Weights of a small GPT-style language model, trained from scratch on English Wikipedia.
Training: a variant of Adam for these matrices, 746M tokens, 5692 steps.
Each number is 200 + 40 x the weight over its row's rms, rounded and kept within 0 to 999. Layers, rows and columns count from 0. The size before them is the row's rms in percent of the matrix's.

# o: layer 6 attention output (transposed), 256x256, rms 0.0655, rows 173-191, columns 128-255
# v: layer 6 attention value, 256x256, rms 0.0348, rows 174-191, columns 128-255
# q: layer 6 attention query, 256x256, rms 0.086, rows 192-200, columns 128-255
# k: layer 6 attention key, 256x256, rms 0.106, rows 192-199, columns 128-255
o173,091,182,215,137,186,240,174,243,254,167,222,170,211,210,182,254,168,168,248,263,194,236,217,146,224,215,214,165,249,225,162,154,205,235,223,190,202,128,136,200,196,218,166,188,102,113,252,242,203,212,201,251,184,163,159,219,250,205,193,134,202,268,143,135,158,187,236,106,283,242,195,179,189,212,158,184,171,184,216,167,137,169,141,221,257,179,273,182,178,169,202,127,184,199,187,251,187,212,275,223,263,252,155,172,162,186,206,180,137,292,162,209,228,232,202,234,202,189,219,261,184,216,165,168,192,190,242,236,228
v174,100,235,144,241,197,248,237,163,138,203,155,154,269,272,214,178,260,258,135,267,246,126,182,188,172,231,202,166,139,177,174,204,236,229,179,225,153,140,203,184,246,150,225,146,143,218,173,215,217,136,223,139,162,155,241,161,219,232,241,208,186,164,219,186,179,164,165,260,240,214,157,200,192,163,150,235,153,250,139,216,172,133,232,139,212,234,162,189,175,257,211,177,232,152,131,204,222,224,225,264,158,196,185,172,135,245,202,263,161,208,252,220,260,234,237,87,170,180,167,196,228,197,175,248,150,89,200,225,159
o174,099,173,296,243,142,143,192,196,263,187,226,204,226,194,231,189,159,154,251,186,207,238,235,169,164,195,228,218,315,178,215,193,148,206,208,242,182,147,109,217,253,186,190,170,212,192,226,168,235,200,216,252,204,153,164,266,256,186,189,183,253,199,194,189,216,206,232,159,276,260,200,199,173,203,227,256,159,214,292,213,136,186,251,226,186,322,261,220,221,197,240,170,222,263,223,234,155,194,228,189,187,232,157,179,167,196,227,153,161,233,184,241,180,199,169,216,178,190,208,199,170,193,178,222,220,207,264,217,250
v175,106,206,158,165,232,216,180,206,195,140,166,194,185,228,144,186,262,248,226,247,242,131,190,222,292,250,175,155,153,182,186,267,220,321,228,209,203,160,230,150,224,197,149,124,195,185,200,147,224,146,190,182,235,160,199,227,180,231,195,273,191,162,230,251,204,191,248,206,148,259,190,205,149,249,248,167,182,287,101,222,199,280,147,80,193,202,170,204,206,224,172,226,154,173,199,164,171,144,182,206,190,188,268,214,182,182,193,254,260,198,181,240,189,214,230,180,256,202,140,150,219,151,180,175,143,131,204,225,148
o175,113,160,299,196,169,194,173,201,306,228,245,212,209,193,213,225,185,286,181,185,187,250,244,176,164,233,208,199,316,180,186,163,208,188,183,204,180,176,109,219,237,159,237,218,270,231,184,231,191,196,226,246,212,149,241,232,275,186,209,189,240,136,191,184,176,161,182,236,301,168,149,173,157,175,245,290,211,224,296,228,131,133,266,241,155,274,217,221,197,232,197,181,207,241,183,237,161,192,247,190,191,241,151,198,154,180,197,213,154,236,189,212,175,235,172,178,197,202,205,227,203,204,135,246,260,155,221,221,250
v176,096,199,141,200,217,192,138,244,207,163,210,288,134,208,250,156,161,158,222,144,140,179,223,213,197,197,222,131,157,177,187,200,227,199,230,165,218,180,208,164,196,152,237,211,243,153,258,182,201,165,162,158,235,246,96,274,223,193,224,167,231,204,213,204,255,272,116,210,119,170,233,143,212,154,180,165,238,152,250,160,171,265,202,193,221,164,234,183,173,135,158,205,253,266,221,213,253,183,209,152,277,160,129,141,207,166,242,245,175,268,204,216,245,158,135,259,187,227,215,202,146,210,236,184,222,276,207,149,220
o176,097,208,191,187,230,220,256,183,112,217,216,196,178,220,147,214,198,247,209,173,201,169,228,229,223,178,159,160,184,168,225,260,234,171,133,172,281,262,260,220,145,225,127,186,120,204,182,184,215,226,174,152,180,251,216,191,151,224,232,285,184,158,238,248,128,246,165,206,207,159,203,284,214,189,202,149,244,210,129,164,276,218,167,200,252,188,203,199,192,215,186,207,147,100,206,193,201,223,245,183,197,149,182,248,300,247,161,160,224,118,228,212,100,217,158,157,260,205,173,216,219,161,145,176,162,209,132,258,219
v177,100,249,234,223,204,207,177,251,156,189,156,196,277,181,156,254,177,245,224,213,197,190,199,188,265,263,187,135,153,169,244,200,221,211,237,193,241,250,148,227,228,219,212,215,168,167,144,236,227,279,202,256,232,163,134,147,208,255,178,249,245,196,204,160,148,161,213,234,237,162,145,166,229,225,282,149,143,162,182,183,265,237,254,188,190,241,169,252,283,243,178,169,168,195,256,129,178,153,228,209,176,189,198,274,237,174,226,121,182,141,170,198,226,239,135,299,215,247,307,241,208,200,228,163,200,190,240,182,192
o177,092,137,165,195,207,207,124,189,334,202,258,181,118,218,180,185,258,236,186,242,286,220,160,172,228,212,178,200,245,264,239,242,205,260,147,212,153,235,178,249,202,258,169,198,333,168,171,243,176,195,211,158,158,145,265,134,191,207,209,151,205,229,219,191,237,156,227,259,184,172,226,227,188,173,232,209,222,207,191,165,87,137,242,134,199,159,150,205,171,251,155,193,212,194,158,240,226,228,176,195,170,204,205,187,141,192,169,321,239,230,185,244,210,179,231,157,218,176,172,116,244,231,180,222,216,221,132,237,154
v178,102,135,206,195,214,156,185,162,248,196,223,264,162,191,248,169,210,207,163,230,209,196,237,157,168,161,176,243,239,167,195,163,202,188,145,184,205,222,184,180,232,211,165,284,172,211,268,217,202,230,164,157,210,192,192,152,218,230,170,167,141,161,207,233,256,158,190,152,217,193,225,209,165,222,202,228,186,252,234,205,176,220,288,209,98,200,219,155,194,158,155,220,212,221,206,171,107,180,137,169,301,234,135,257,279,145,249,153,186,266,186,239,231,184,201,195,210,221,208,275,248,226,301,265,193,201,213,200,135
o178,100,213,71,161,239,192,172,213,145,147,240,108,163,226,224,201,219,146,232,201,178,157,183,228,221,229,214,285,131,219,218,245,267,202,237,190,211,239,221,121,189,172,236,136,70,189,158,94,206,205,209,177,157,261,140,229,228,177,215,243,177,302,178,225,177,244,187,209,177,216,174,197,212,220,224,117,202,120,140,153,260,192,170,195,170,91,216,223,183,204,205,199,176,146,200,170,321,236,267,194,179,192,141,156,225,265,175,223,242,142,191,182,170,181,207,253,165,188,199,154,157,198,197,190,197,217,196,208,187
v179,094,249,185,187,184,120,178,176,255,215,186,166,162,221,109,241,143,133,228,213,214,129,168,186,168,187,204,208,221,200,133,143,237,192,246,253,185,154,263,205,168,279,206,253,208,205,244,217,204,165,206,169,140,147,110,201,140,165,191,230,155,257,263,255,156,192,240,192,163,212,263,163,218,162,160,229,186,124,212,225,226,202,135,180,223,179,197,277,218,183,174,224,200,275,237,148,164,262,164,176,179,147,249,203,248,147,237,211,143,179,167,176,198,192,168,266,227,232,180,180,138,250,260,243,195,209,161,171,195
o179,086,147,253,223,205,224,238,204,183,216,233,252,187,196,219,229,187,272,211,189,150,249,193,216,184,243,177,213,99,222,208,235,236,224,246,190,222,198,178,259,171,155,203,176,170,161,183,250,251,264,172,225,290,275,203,204,187,229,216,156,195,207,160,165,169,245,218,172,228,160,170,187,183,180,199,128,227,190,195,210,250,251,248,213,159,225,220,151,227,267,229,205,164,171,302,254,178,144,182,176,211,271,206,207,180,184,188,171,195,199,205,142,243,183,209,153,159,188,164,207,187,210,187,145,239,164,252,209,192
v180,112,167,135,250,218,217,265,158,134,222,246,202,178,179,153,201,243,191,193,186,267,91,191,242,181,201,113,205,150,260,190,156,221,212,220,195,133,172,172,201,215,241,221,96,186,221,209,205,220,203,240,208,226,148,145,190,204,168,188,233,131,189,230,175,181,184,248,166,152,207,240,289,179,219,209,174,146,315,223,212,220,180,144,144,223,180,231,238,197,212,204,218,180,160,241,212,188,143,160,152,199,243,148,306,111,182,106,160,198,127,221,238,197,264,207,212,165,242,189,123,150,212,155,184,151,209,203,242,219
o180,124,133,282,187,135,143,186,196,271,194,186,199,209,229,198,218,162,238,172,219,207,261,182,179,237,233,240,214,239,205,175,184,190,243,210,230,156,182,77,257,208,104,209,250,327,206,194,206,205,197,210,238,210,132,264,228,298,247,219,191,160,186,176,160,214,224,227,261,245,182,120,160,203,225,175,261,202,202,209,260,146,174,260,212,203,246,215,214,241,243,218,146,226,241,169,234,195,183,141,166,208,278,234,155,150,103,221,287,114,209,132,171,192,211,157,198,210,131,241,223,192,216,132,228,240,164,243,197,194
v181,091,155,182,115,177,222,160,157,203,197,236,227,169,250,207,228,223,156,175,205,179,195,131,271,207,182,247,240,191,177,177,255,222,199,244,203,233,219,205,179,197,129,298,138,200,203,156,219,188,154,155,193,138,248,233,248,281,227,170,198,188,304,198,255,199,250,158,205,136,224,158,179,190,231,287,246,258,129,161,158,240,147,205,217,216,166,224,213,257,162,268,233,170,200,272,204,281,202,253,173,254,199,146,168,195,159,171,147,231,215,157,187,209,104,214,234,209,218,206,168,221,150,150,168,195,160,185,181,238
o181,090,238,222,173,217,231,282,206,173,227,193,246,179,213,185,157,188,221,192,178,163,138,205,191,211,176,160,104,173,188,208,187,158,202,181,116,153,232,325,211,127,312,171,209,133,203,252,222,183,235,215,198,230,275,146,150,119,181,194,166,202,132,278,175,201,181,200,174,157,169,233,251,220,191,125,67,231,226,201,209,186,228,178,196,209,220,217,217,198,243,174,219,202,158,185,206,134,211,193,208,248,149,213,276,261,231,187,202,211,176,232,183,234,214,214,227,252,196,218,203,190,191,196,170,160,237,192,213,207
v182,102,140,192,294,229,260,263,154,193,144,207,184,272,161,275,205,172,215,243,242,199,216,136,154,232,295,231,240,224,117,198,234,165,195,209,164,223,229,181,190,171,172,209,184,164,171,165,167,175,239,272,211,241,191,150,186,177,161,208,195,188,198,167,208,195,162,257,204,244,269,221,188,139,139,202,140,191,269,182,189,267,179,182,142,291,222,186,162,131,129,251,237,129,123,234,181,200,206,178,242,196,257,187,182,159,219,133,117,235,213,182,161,186,223,236,195,181,185,202,182,255,150,176,250,192,148,179,249,155
o182,104,158,268,218,175,219,212,241,217,198,189,200,216,218,170,177,195,240,151,260,219,192,251,212,231,195,200,144,219,261,213,156,236,223,224,197,165,140,166,216,193,176,180,205,125,190,228,221,197,141,149,244,196,141,180,254,301,221,149,198,212,210,242,224,202,172,227,278,246,157,192,171,113,248,202,350,168,164,242,235,118,220,181,214,173,234,197,250,258,261,167,157,231,196,138,263,198,228,212,128,172,212,218,186,181,145,203,258,125,257,146,222,197,210,161,227,248,194,215,257,204,217,169,214,286,176,296,212,184
v183,096,222,231,222,190,224,258,156,201,190,289,202,275,238,174,255,288,175,123,257,236,208,222,184,170,309,244,211,244,205,240,158,231,187,176,194,189,161,175,196,191,289,220,192,149,164,267,173,202,219,211,200,219,203,159,164,235,232,242,177,273,229,170,129,163,194,245,239,157,222,197,250,219,207,268,195,180,276,215,181,194,195,149,145,218,170,178,175,220,169,150,198,112,213,206,151,205,164,138,190,106,141,235,215,201,247,146,153,227,148,158,126,189,181,172,207,181,210,209,170,166,244,158,154,149,135,153,187,266
o183,088,182,253,169,169,133,184,223,252,257,104,215,179,168,213,239,136,239,142,174,214,229,195,249,216,241,227,153,227,234,234,225,213,243,213,219,151,153,156,265,229,148,216,247,269,206,108,167,198,232,284,225,242,201,225,293,249,183,192,276,234,67,177,200,214,219,233,231,184,205,185,174,189,220,229,206,230,271,247,187,146,226,235,219,150,226,233,209,240,240,201,174,282,239,233,276,175,195,168,157,163,265,210,248,153,154,213,250,194,243,176,165,241,222,208,229,205,234,150,173,207,217,207,252,186,174,237,182,180
v184,104,205,198,230,165,196,197,164,124,167,259,135,182,163,166,150,207,141,299,210,136,138,224,183,143,229,167,215,169,189,224,149,187,231,227,149,244,247,171,200,209,174,130,167,249,174,114,201,180,187,172,158,263,166,116,255,181,157,190,231,234,253,255,141,166,159,168,152,124,149,199,147,228,228,127,164,252,174,217,204,187,261,238,161,237,181,170,224,188,194,193,199,243,146,173,168,274,205,258,219,94,203,146,157,92,189,180,223,171,184,252,196,192,271,220,201,228,196,240,182,171,273,125,148,231,247,197,196,193
o184,105,173,210,235,161,220,208,270,197,207,175,223,266,145,207,243,228,249,163,200,231,259,167,164,221,147,177,130,267,179,178,215,195,143,144,230,200,186,222,206,211,254,228,243,271,152,264,184,214,171,217,215,221,158,204,179,112,225,198,156,194,118,221,227,223,212,158,244,233,205,234,251,188,214,167,273,159,240,223,224,169,197,148,199,244,236,145,233,185,188,180,226,209,215,224,237,199,223,111,193,221,228,257,225,236,165,248,240,187,185,192,280,165,207,145,164,204,179,187,207,163,96,229,182,132,185,179,231,263
v185,106,248,220,186,207,206,90,234,254,220,142,193,102,245,171,168,192,181,209,248,115,134,134,195,221,147,229,229,240,109,148,149,189,214,251,146,175,201,240,188,184,138,168,242,190,217,158,133,181,250,145,232,165,167,214,188,253,201,237,157,162,215,150,150,188,155,182,136,210,165,244,177,189,240,197,229,224,197,235,173,190,215,254,224,168,245,153,177,223,154,213,114,242,251,283,207,251,265,206,207,270,221,199,203,220,167,287,217,220,233,216,202,180,151,247,245,161,168,210,214,180,145,198,166,221,235,212,171,175
o185,116,217,124,217,211,234,241,174,114,172,249,223,201,208,193,164,163,204,214,144,155,187,198,238,212,194,176,223,188,198,217,225,194,154,163,206,285,222,290,153,201,277,204,160,128,144,238,150,206,233,212,179,178,273,135,175,87,206,175,162,186,234,225,237,218,196,188,151,207,223,230,277,218,195,194,123,175,187,144,187,249,246,169,183,204,174,223,192,174,167,168,256,155,152,183,162,197,219,236,230,205,204,118,250,292,251,165,156,294,149,242,228,184,208,235,185,195,255,211,204,242,220,212,149,152,233,183,201,238
v186,109,164,204,254,219,285,200,218,179,174,206,148,279,164,214,273,188,233,107,235,248,215,172,235,259,213,211,168,194,244,218,192,220,141,183,204,265,218,252,210,196,106,226,149,174,218,154,201,221,205,254,252,230,189,251,175,230,126,177,232,235,229,189,214,192,203,219,254,152,269,219,268,136,165,213,222,223,188,203,251,180,143,184,127,238,153,199,204,219,204,232,160,238,200,148,164,251,196,199,178,151,227,215,243,165,204,159,192,240,162,212,162,225,246,175,97,141,267,162,216,267,252,166,217,196,144,245,211,237
o186,114,185,336,161,181,166,206,224,230,194,133,256,228,225,168,220,170,200,173,192,204,221,219,194,200,233,213,164,244,193,153,188,132,227,212,227,118,157,150,222,268,216,188,248,208,203,199,205,198,157,239,198,188,140,195,192,239,245,191,194,236,135,201,138,229,200,249,192,183,194,209,209,239,226,199,267,213,213,242,253,160,225,237,231,261,275,217,208,225,173,180,163,248,245,174,253,170,194,170,235,200,179,227,212,143,143,207,219,104,239,184,264,239,200,191,229,278,202,234,187,159,195,158,220,248,157,218,195,196
v187,093,119,238,187,193,270,175,240,263,215,193,187,116,162,204,216,227,190,253,172,188,158,155,198,192,210,201,145,168,172,177,171,213,199,248,247,138,178,167,164,161,185,216,213,173,245,212,167,157,122,167,252,153,199,260,165,219,162,168,225,223,263,152,231,190,252,121,113,227,188,132,163,153,223,119,204,207,217,218,201,156,228,175,233,253,183,204,171,215,185,170,227,176,220,191,245,288,201,203,254,286,136,138,186,133,194,248,146,183,219,215,151,210,173,159,199,183,174,179,235,170,141,127,200,223,190,155,174,203
o187,096,238,140,184,229,142,220,165,184,228,182,283,248,194,211,116,236,156,177,168,180,197,187,209,248,119,176,178,143,152,233,245,175,208,137,136,248,284,303,251,173,242,139,189,179,202,183,188,190,229,222,143,208,227,177,175,50,235,178,171,164,177,244,193,239,201,267,215,165,180,255,205,219,207,165,143,193,226,186,172,286,163,235,154,245,140,232,183,199,140,242,207,182,166,214,177,197,224,219,191,225,167,219,253,263,277,212,233,228,170,207,218,183,194,244,181,196,196,175,203,231,203,250,162,172,224,188,183,226
v188,096,197,199,181,160,131,237,153,189,182,183,236,249,243,138,225,164,82,175,237,139,267,255,157,237,219,197,239,189,189,163,188,226,204,190,134,204,260,275,200,178,217,243,241,227,223,177,186,200,146,198,200,178,212,177,165,234,231,184,151,180,255,197,194,155,284,224,150,146,153,252,125,162,234,211,194,254,145,198,200,171,200,171,290,188,177,190,223,206,177,179,151,173,195,280,213,202,219,192,132,228,200,211,103,187,164,256,160,155,258,176,250,258,163,226,302,246,227,215,251,215,247,195,221,166,224,228,195,205
o188,099,248,164,161,205,235,200,237,136,230,149,165,194,182,203,256,154,199,200,156,155,153,220,185,189,209,197,193,143,190,172,179,197,139,220,213,224,201,289,197,128,227,151,191,169,197,192,236,137,226,181,193,185,245,204,188,135,188,218,191,199,234,219,238,202,212,172,148,149,202,229,223,207,170,149,107,185,164,130,165,290,207,150,190,243,243,204,174,145,203,205,205,192,161,215,168,208,242,197,194,214,219,167,275,294,269,179,114,224,213,246,186,208,194,207,219,200,196,210,230,221,169,232,168,130,244,169,185,193
v189,100,201,141,187,217,201,192,197,228,146,200,249,201,149,208,218,239,190,190,138,187,272,161,168,157,248,151,220,124,240,193,243,191,263,181,248,258,173,195,179,215,252,220,209,170,179,222,252,223,160,243,209,213,236,219,210,194,174,201,230,212,193,195,224,251,196,196,150,245,168,201,166,150,234,186,260,216,243,155,170,219,106,211,258,261,152,202,251,179,194,183,224,253,216,201,282,148,134,177,166,230,162,289,201,246,172,175,287,144,217,245,295,166,136,196,159,251,138,113,207,203,185,235,111,217,253,244,202,195
o189,095,178,290,190,184,154,181,175,222,199,201,155,184,227,161,231,180,191,190,227,213,201,243,138,253,192,230,194,282,191,176,128,230,209,187,172,193,253,191,206,192,157,193,248,287,202,219,247,131,157,180,217,230,230,207,218,188,154,257,198,239,184,205,203,133,145,166,149,213,274,164,210,178,172,213,193,185,158,263,206,125,220,177,197,189,186,262,138,192,162,233,168,157,221,197,174,171,169,276,223,206,180,209,98,191,203,197,91,178,235,182,105,205,253,238,224,182,235,248,245,208,200,139,231,211,207,171,247,181
v190,096,177,151,226,249,261,118,214,230,211,199,166,114,230,190,163,161,169,248,219,175,287,212,174,214,155,208,228,280,207,262,260,229,190,191,158,226,194,176,239,259,231,295,180,204,239,224,198,269,179,140,292,190,225,171,220,208,274,186,163,239,220,172,163,189,211,243,154,244,150,194,179,215,239,222,189,276,135,171,243,205,197,222,321,255,186,157,237,182,157,273,122,172,163,227,244,267,226,212,241,270,229,197,213,281,239,262,170,138,174,158,225,147,222,217,241,195,257,291,216,238,167,226,157,176,227,185,149,217
o190,098,125,132,224,200,224,255,119,215,228,241,178,177,211,172,152,235,120,199,217,189,152,207,194,265,219,162,245,159,228,218,194,233,148,226,187,260,210,245,182,133,258,147,189,165,200,256,162,205,189,213,101,220,217,193,206,127,147,224,138,163,175,269,191,224,177,165,163,187,214,220,259,225,219,167,145,185,196,163,201,236,201,170,142,137,165,155,212,118,247,176,247,147,99,193,153,144,232,164,197,176,179,182,226,207,224,148,223,273,197,247,167,233,180,228,237,235,235,207,172,220,207,184,218,106,232,192,229,160
v191,099,258,148,201,171,194,235,222,143,187,164,189,212,191,246,205,259,282,212,201,289,247,189,253,188,261,129,174,196,223,157,199,240,242,196,262,241,182,224,164,254,187,200,202,205,235,175,206,179,221,233,183,272,190,238,211,197,237,268,220,219,123,249,233,172,237,173,235,210,216,228,243,148,160,97,161,178,240,249,166,254,159,167,81,206,162,208,294,144,216,242,278,178,206,176,259,154,245,193,138,196,188,269,187,147,167,198,160,223,210,230,167,178,212,204,96,211,167,163,189,242,173,256,257,147,205,162,266,223
o191,096,173,269,176,176,197,197,204,292,181,237,179,216,199,215,250,208,200,191,241,209,170,247,184,159,249,193,229,289,147,190,158,219,240,212,226,175,213,94,215,210,160,218,258,201,235,198,194,248,208,183,262,221,174,197,199,312,178,246,266,215,163,164,195,202,175,236,172,242,208,184,169,218,221,226,309,203,233,261,210,87,185,249,261,206,223,207,192,222,191,197,145,209,254,164,225,145,151,188,242,201,245,179,146,148,178,157,175,174,213,174,236,243,230,191,219,147,204,214,143,174,206,165,200,249,200,219,243,184
q192,104,223,231,199,179,199,225,151,209,188,161,149,154,196,157,254,240,133,143,136,225,267,226,213,222,193,220,123,205,220,227,249,243,194,175,224,227,212,198,162,150,156,211,171,131,144,184,221,204,156,218,227,265,189,214,177,204,168,215,146,185,100,204,222,177,215,262,197,191,254,241,193,143,161,230,261,180,244,192,265,260,205,160,159,145,219,186,243,228,244,209,139,256,204,206,236,198,233,181,175,122,219,238,297,180,204,194,207,212,156,239,167,158,190,265,205,138,241,131,173,245,117,221,200,198,165,199,279,225
k192,082,179,150,231,188,209,156,177,121,281,195,226,234,206,238,194,193,232,226,237,187,122,211,161,196,170,157,215,141,120,190,230,154,193,182,218,243,210,192,258,247,246,202,226,225,250,213,159,209,219,178,153,174,265,200,169,133,230,213,196,217,287,189,167,260,190,174,172,185,154,186,260,237,191,190,133,200,249,166,174,194,266,202,193,184,225,199,200,159,161,148,126,136,239,170,129,184,131,163,226,243,226,224,190,218,151,177,166,141,194,207,257,229,207,196,243,242,200,245,202,197,243,252,175,226,230,140,172,129
q193,096,167,231,120,185,182,204,178,209,180,180,202,282,252,176,217,191,181,185,170,242,278,172,218,274,258,222,117,222,161,185,235,197,219,208,182,217,173,184,217,185,197,230,247,213,175,220,228,237,255,154,220,214,199,201,246,164,181,150,200,168,145,114,138,129,181,294,212,169,171,226,201,164,218,197,167,223,227,199,138,129,182,149,301,164,188,259,233,272,214,201,162,183,238,219,244,149,204,116,177,241,197,206,175,247,202,212,229,246,214,244,170,214,173,237,251,159,216,196,217,265,121,181,185,225,164,217,138,212
k193,077,217,186,186,160,158,167,236,163,180,149,137,171,158,176,192,245,98,179,154,211,240,165,247,202,243,194,224,145,161,156,223,203,200,193,146,169,241,252,219,152,194,255,309,197,208,139,182,177,205,256,209,234,254,121,235,224,202,187,266,209,192,145,194,217,227,159,250,161,242,236,243,286,226,179,256,108,191,163,98,201,170,189,230,216,216,190,192,243,165,201,202,217,156,225,217,202,218,224,188,251,193,204,146,187,200,241,213,242,250,199,201,181,167,161,194,257,162,185,236,211,209,211,241,186,205,241,136,259
q194,106,239,198,185,194,222,210,252,196,159,259,193,125,172,173,244,234,189,147,177,174,185,205,215,210,179,200,117,157,216,268,178,242,176,239,215,224,231,218,124,118,167,161,205,151,143,173,210,195,176,226,229,263,183,208,214,247,159,227,178,178,175,229,247,164,227,236,290,221,222,262,176,165,211,211,306,161,205,245,221,265,174,150,174,215,168,144,265,163,203,237,252,251,161,236,204,198,226,211,230,177,189,258,254,202,284,183,157,268,216,279,216,202,174,213,191,126,227,171,160,220,188,193,233,181,165,213,221,213
k194,072,166,205,265,273,150,237,198,123,249,192,237,248,239,222,207,146,247,250,216,232,213,156,172,144,116,198,286,165,193,184,158,199,254,163,237,144,244,219,238,254,218,190,197,283,192,187,161,160,120,188,142,187,187,198,132,168,195,172,188,211,260,199,170,243,175,223,185,200,181,111,250,250,190,113,92,156,229,186,259,192,245,210,157,184,189,231,176,204,207,119,176,216,247,137,172,262,143,165,205,178,138,220,171,159,133,197,226,129,178,169,249,180,204,197,159,266,241,194,243,222,249,187,184,148,212,149,199,150
q195,118,216,241,175,155,201,215,226,252,155,176,145,171,243,156,232,240,116,131,118,218,241,238,285,215,229,243,141,186,207,198,230,213,214,242,177,192,228,196,153,106,118,232,186,141,145,147,262,184,199,196,234,269,161,229,220,205,201,168,194,199,113,140,197,157,218,245,225,200,252,210,145,150,184,243,234,179,243,216,238,194,206,133,236,202,191,193,202,209,175,217,209,223,214,209,230,208,218,203,187,175,197,216,228,205,242,226,239,250,175,250,155,176,185,258,178,129,248,187,231,230,128,191,224,199,171,242,223,272
k195,092,244,185,207,201,119,172,240,185,210,240,182,218,200,184,209,186,156,230,173,150,191,159,208,178,211,154,233,139,143,175,211,184,224,220,102,160,237,245,210,190,201,247,331,194,206,218,196,189,211,238,234,152,264,123,225,257,223,246,253,126,211,195,217,221,204,170,241,190,181,239,235,256,253,158,232,185,158,190,88,181,196,247,255,230,196,206,147,201,154,175,210,177,200,234,197,213,205,211,219,209,179,173,152,215,209,270,227,241,239,216,235,172,146,179,223,227,188,234,242,147,226,251,189,174,265,244,136,230
q196,089,217,246,171,251,214,201,245,234,140,209,164,142,198,198,260,184,208,186,180,201,231,221,248,216,109,227,161,193,227,252,176,214,215,236,194,178,230,227,115,150,138,168,196,171,181,185,257,197,189,248,257,308,226,215,165,259,183,229,189,153,200,143,310,77,240,223,274,211,236,273,189,187,216,152,254,155,214,256,176,206,180,217,153,165,178,135,209,182,218,260,245,254,132,226,256,224,225,179,237,189,167,225,259,195,253,211,219,249,218,229,222,248,188,161,200,129,247,196,148,227,225,199,219,182,216,217,238,169
k196,077,220,125,229,243,197,230,206,114,189,261,203,243,223,214,195,164,300,254,210,226,163,165,192,137,179,180,269,142,206,164,170,208,193,148,175,132,234,218,254,207,264,184,176,315,251,242,187,164,234,178,206,173,254,214,171,158,161,210,200,267,247,242,209,266,172,217,220,148,214,166,249,261,209,115,113,215,256,154,187,175,202,255,193,207,209,205,144,236,204,124,201,162,244,191,172,208,108,147,216,212,190,200,179,209,210,220,158,167,198,200,270,157,154,172,239,243,201,219,188,186,240,233,184,155,212,223,136,112
q197,130,219,238,181,221,196,235,269,239,171,214,157,121,233,196,269,240,153,130,177,197,269,227,246,236,178,229,132,171,231,255,230,221,216,229,186,208,231,212,147,138,142,208,180,132,135,178,243,218,177,244,264,289,160,222,192,162,206,190,134,208,148,163,236,131,200,235,201,189,250,239,163,162,187,217,249,179,242,224,241,249,208,140,181,209,182,152,219,233,217,217,174,219,202,224,253,197,259,202,199,200,180,251,282,193,231,187,234,248,189,228,172,177,192,249,153,106,253,177,201,271,115,188,213,157,144,219,257,230
k197,087,235,185,210,176,138,205,225,124,236,195,169,218,168,133,222,187,258,217,156,163,170,172,208,149,232,180,292,122,173,167,138,201,154,202,129,203,187,247,217,217,226,213,303,229,232,197,219,200,226,209,203,153,252,167,210,198,223,234,259,190,219,139,157,265,204,140,203,213,171,250,221,207,266,175,246,165,192,196,150,154,226,268,216,175,178,206,187,191,184,162,229,157,167,257,210,199,213,208,237,228,173,158,159,284,202,280,195,210,237,268,255,223,117,202,205,235,175,233,206,149,281,212,181,210,275,235,103,195
q198,111,179,167,223,189,203,180,132,175,306,161,247,211,200,241,124,179,221,176,218,206,194,235,176,182,225,206,286,220,252,164,209,179,221,171,226,185,154,210,251,245,268,216,201,268,229,182,132,194,220,172,171,167,183,211,155,162,253,212,182,246,185,218,186,313,159,168,127,214,196,126,227,218,173,227,155,192,262,179,232,197,243,189,205,219,265,212,138,216,182,176,147,189,290,200,186,184,197,211,163,236,213,180,173,194,141,212,147,83,221,111,172,166,196,223,232,274,196,198,189,161,190,217,201,262,196,143,182,211
k198,083,215,236,197,201,244,169,216,287,179,178,235,119,168,196,201,181,151,133,208,167,226,272,166,282,215,173,118,234,201,223,273,208,180,227,248,268,174,125,199,229,162,211,194,143,190,198,203,216,197,205,192,248,151,168,182,191,217,195,155,184,201,173,248,139,193,174,245,211,191,226,178,115,173,300,225,196,200,219,214,270,230,136,218,154,215,200,249,210,264,263,139,229,146,178,157,127,237,208,188,205,240,196,238,197,202,165,244,201,183,135,160,212,180,193,209,195,191,158,184,202,111,213,177,245,186,155,244,282
q199,144,193,173,205,155,209,207,162,131,264,216,235,262,168,220,146,206,239,276,211,207,154,172,159,137,218,149,278,236,165,125,147,183,197,164,213,181,196,183,274,280,222,161,234,247,235,243,158,235,221,223,146,148,256,184,169,249,187,205,260,215,235,238,154,298,230,150,181,207,149,177,239,257,215,196,179,202,169,185,169,173,215,278,194,179,194,221,157,189,171,193,194,155,213,166,168,220,148,223,223,235,229,188,171,164,144,219,155,173,196,190,237,189,218,171,240,277,108,218,189,166,276,200,174,224,233,206,190,189
k199,094,168,246,175,244,211,236,229,230,202,259,205,175,259,273,207,236,204,178,245,215,230,218,182,249,212,232,127,256,200,191,212,218,234,187,257,189,231,160,188,200,143,158,113,140,156,205,218,208,145,201,170,262,186,244,165,166,125,138,163,214,175,221,243,156,184,225,152,187,234,155,168,167,148,240,177,232,237,195,276,217,150,140,189,198,188,175,218,182,241,261,182,244,225,157,191,220,204,157,210,158,182,258,226,134,200,140,213,206,142,209,140,194,318,214,166,134,245,144,150,252,192,176,208,179,155,224,293,179
q200,133,150,192,213,209,192,210,127,172,280,171,233,229,198,237,131,183,228,207,240,217,151,174,177,166,203,215,294,230,199,184,209,193,218,165,231,164,144,214,265,257,244,199,194,330,249,230,134,179,227,180,164,149,215,205,112,224,219,207,184,239,253,254,142,295,163,166,125,173,171,126,235,224,180,200,137,203,212,161,265,185,205,275,186,208,228,221,134,208,204,166,209,143,221,175,172,187,160,163,168,206,190,196,177,150,134,185,160,100,195,111,222,191,190,220,227,299,224,202,194,177,216,201,210,243,197,206,185,162